{
  "num_hidden_layers": 8,
  "hidden_size": 384,
  "intermediate_size": 1536,
  "rope_theta": 10000.0,
  "init_std_up": 0.0344,
  "learning_rate": 0.00374,
  "beta1": 0.95,
  "decay_shape": "sqrt",
  "final_lr_fraction": 0.1,
  "train_tokens": 281600000,
  "max_steps": 4297
}
Each number is 200 + 40 x the weight over its row's rms, rounded and kept within 0 to 999. Layers, rows and columns count from 0. The size before them is the row's rms in percent of the matrix's.

# up: layer 4 MLP up, 1536x384, rms 0.123, rows 522-525, columns 128-255
# down: layer 4 MLP down (transposed), 1536x384, rms 0.115, rows 522-525, columns 128-255
# gate: layer 4 MLP gate, 1536x384, rms 0.117, rows 523-525, columns 128-255
up522,097,273,227,130,206,193,171,215,283,208,249,214,244,182,195,238,228,96,242,174,232,252,160,198,260,310,193,221,181,175,180,192,213,150,222,228,218,178,181,236,263,157,165,157,230,259,223,184,190,225,230,171,143,183,230,146,209,238,218,196,248,244,192,227,122,140,237,239,208,188,188,184,132,233,220,209,230,234,233,156,221,200,177,199,291,187,124,184,201,217,176,134,157,139,174,307,156,281,191,176,256,203,192,255,217,186,193,187,155,212,203,208,205,116,236,131,178,270,152,242,168,178,164,160,185,246,247,189,214
down522,097,206,189,257,234,186,221,140,201,211,178,180,151,152,222,170,154,201,178,195,195,168,230,232,174,95,183,226,229,191,191,216,197,178,183,179,228,217,198,211,148,264,262,201,211,189,173,250,222,177,161,164,162,199,181,275,215,115,182,181,179,134,260,228,193,199,158,199,208,149,200,207,248,163,137,219,144,162,207,181,134,233,213,211,134,250,289,221,206,166,170,284,242,201,208,142,178,149,234,194,109,185,312,176,235,233,223,178,204,201,175,213,167,259,192,276,210,177,261,219,212,228,183,310,203,175,103,212,213
gate523,096,137,178,199,174,248,144,228,173,172,159,322,258,153,170,181,161,150,222,150,189,237,166,211,196,153,191,213,120,263,164,240,161,174,190,142,190,245,201,154,186,160,251,244,262,122,167,192,234,140,233,140,211,193,291,230,222,267,155,184,221,177,223,204,156,200,256,214,192,180,182,210,219,209,157,179,208,268,155,205,172,195,236,234,215,220,161,196,213,90,192,204,132,226,229,181,222,210,237,134,240,223,186,257,187,190,226,250,194,164,176,209,310,285,224,220,221,277,199,168,205,191,133,258,208,215,205,169,203
up523,104,263,308,137,194,153,185,192,185,248,149,116,158,227,177,175,178,245,252,175,296,161,214,191,192,222,212,226,206,161,204,202,245,222,237,225,170,123,137,248,235,251,189,226,148,245,252,236,160,244,236,250,208,261,183,183,132,235,200,220,225,200,194,174,219,233,174,215,176,208,250,192,179,165,194,210,204,233,246,222,253,210,299,221,181,182,196,206,178,234,179,218,230,158,230,153,145,172,205,225,182,257,198,186,237,200,180,183,158,165,178,253,125,237,179,222,196,148,224,157,158,232,264,120,148,228,255,189,198
down523,098,201,217,234,244,186,164,202,238,207,206,135,160,203,223,256,184,226,239,224,307,210,197,237,244,223,211,175,212,192,230,182,244,162,200,229,221,170,230,219,151,197,322,149,182,201,184,167,162,192,210,152,197,146,168,228,174,171,213,204,231,187,257,163,232,144,134,238,184,113,278,169,177,183,166,190,210,177,202,220,182,187,149,252,217,155,214,203,274,230,160,184,210,147,215,154,176,204,187,154,147,222,184,267,136,263,191,143,177,207,204,99,231,235,257,231,243,133,201,201,192,194,263,186,233,141,151,241,133
gate524,095,140,179,124,166,182,184,174,188,254,190,301,244,194,149,219,231,194,208,260,177,206,164,155,205,218,214,211,185,177,155,232,229,223,125,223,280,153,249,264,159,214,237,179,268,189,208,140,232,206,196,264,234,174,217,207,225,187,119,183,231,191,221,267,247,184,180,152,230,168,186,100,237,215,160,205,215,195,217,227,175,187,179,167,223,205,188,179,209,224,186,192,176,181,197,292,172,227,201,133,201,177,175,192,134,214,293,212,232,169,229,203,239,229,152,261,274,225,178,87,132,234,194,241,191,234,213,213,191
up524,097,278,241,263,201,199,111,170,214,203,226,167,165,207,273,213,183,243,212,218,232,207,243,237,201,160,293,222,259,216,200,182,205,189,240,155,200,170,195,160,219,203,204,203,214,181,246,170,173,234,179,183,210,235,137,216,151,199,214,149,164,248,226,199,186,238,156,220,211,189,191,210,190,95,232,211,205,207,179,161,169,152,226,165,128,199,235,252,255,201,194,154,220,170,194,238,215,203,143,237,147,228,218,283,249,179,150,193,169,198,262,220,75,127,263,197,209,157,209,209,202,231,168,171,226,203,107,200,243
down524,097,139,217,144,226,217,200,196,236,168,179,173,253,198,188,136,169,197,261,234,263,215,189,224,117,196,230,155,197,209,278,169,176,165,171,194,194,138,203,264,133,231,251,195,178,165,163,242,212,258,285,189,188,149,263,245,194,280,235,195,179,133,227,226,246,197,179,197,155,196,199,228,184,238,202,225,211,122,150,252,242,184,229,254,260,135,189,139,190,204,207,192,240,199,256,196,211,166,197,176,193,208,194,172,145,238,272,225,255,151,214,148,180,220,218,167,153,187,149,180,257,126,214,191,255,235,236,212,106
gate525,095,270,266,219,181,195,201,213,256,218,170,263,111,193,205,102,203,240,185,180,294,203,158,201,232,174,261,240,137,254,190,179,179,251,222,238,231,188,237,171,212,199,244,192,151,158,229,217,203,219,145,228,258,273,228,185,188,211,243,206,206,215,251,250,129,204,224,155,237,214,139,215,147,170,230,233,163,167,197,156,244,166,279,171,222,236,193,294,154,198,247,213,197,214,236,187,212,171,260,181,198,213,131,227,254,235,201,170,192,233,232,265,274,226,189,179,180,206,122,205,220,278,165,173,154,229,206,160,266
up525,088,138,178,161,183,216,186,259,173,202,312,153,208,174,215,163,174,178,184,205,210,176,209,217,173,177,215,206,156,145,262,188,237,195,190,278,224,164,187,208,192,227,188,180,262,177,248,213,262,161,108,223,165,212,242,161,197,181,183,266,201,146,194,225,187,243,178,168,211,242,225,265,196,206,281,254,159,219,190,59,231,151,191,212,190,216,175,196,171,173,255,263,158,167,198,159,259,191,193,294,187,178,166,163,211,235,137,198,164,254,179,203,215,185,253,155,224,147,251,169,238,236,164,292,218,225,181,179,154
down525,088,227,201,235,306,122,213,181,176,223,151,168,214,217,199,226,247,201,252,185,224,185,172,174,232,204,206,216,245,188,139,167,130,186,212,166,229,291,180,248,216,183,231,204,174,207,184,113,122,225,261,127,196,178,145,218,213,213,228,270,256,238,161,171,267,177,204,184,231,218,195,197,193,196,221,193,192,197,177,264,229,204,161,222,224,159,164,170,232,273,144,208,199,190,205,220,158,228,156,110,216,191,154,209,205,172,257,153,184,189,168,187,216,194,207,224,174,210,161,197,188,141,154,119,195,261,178,179,218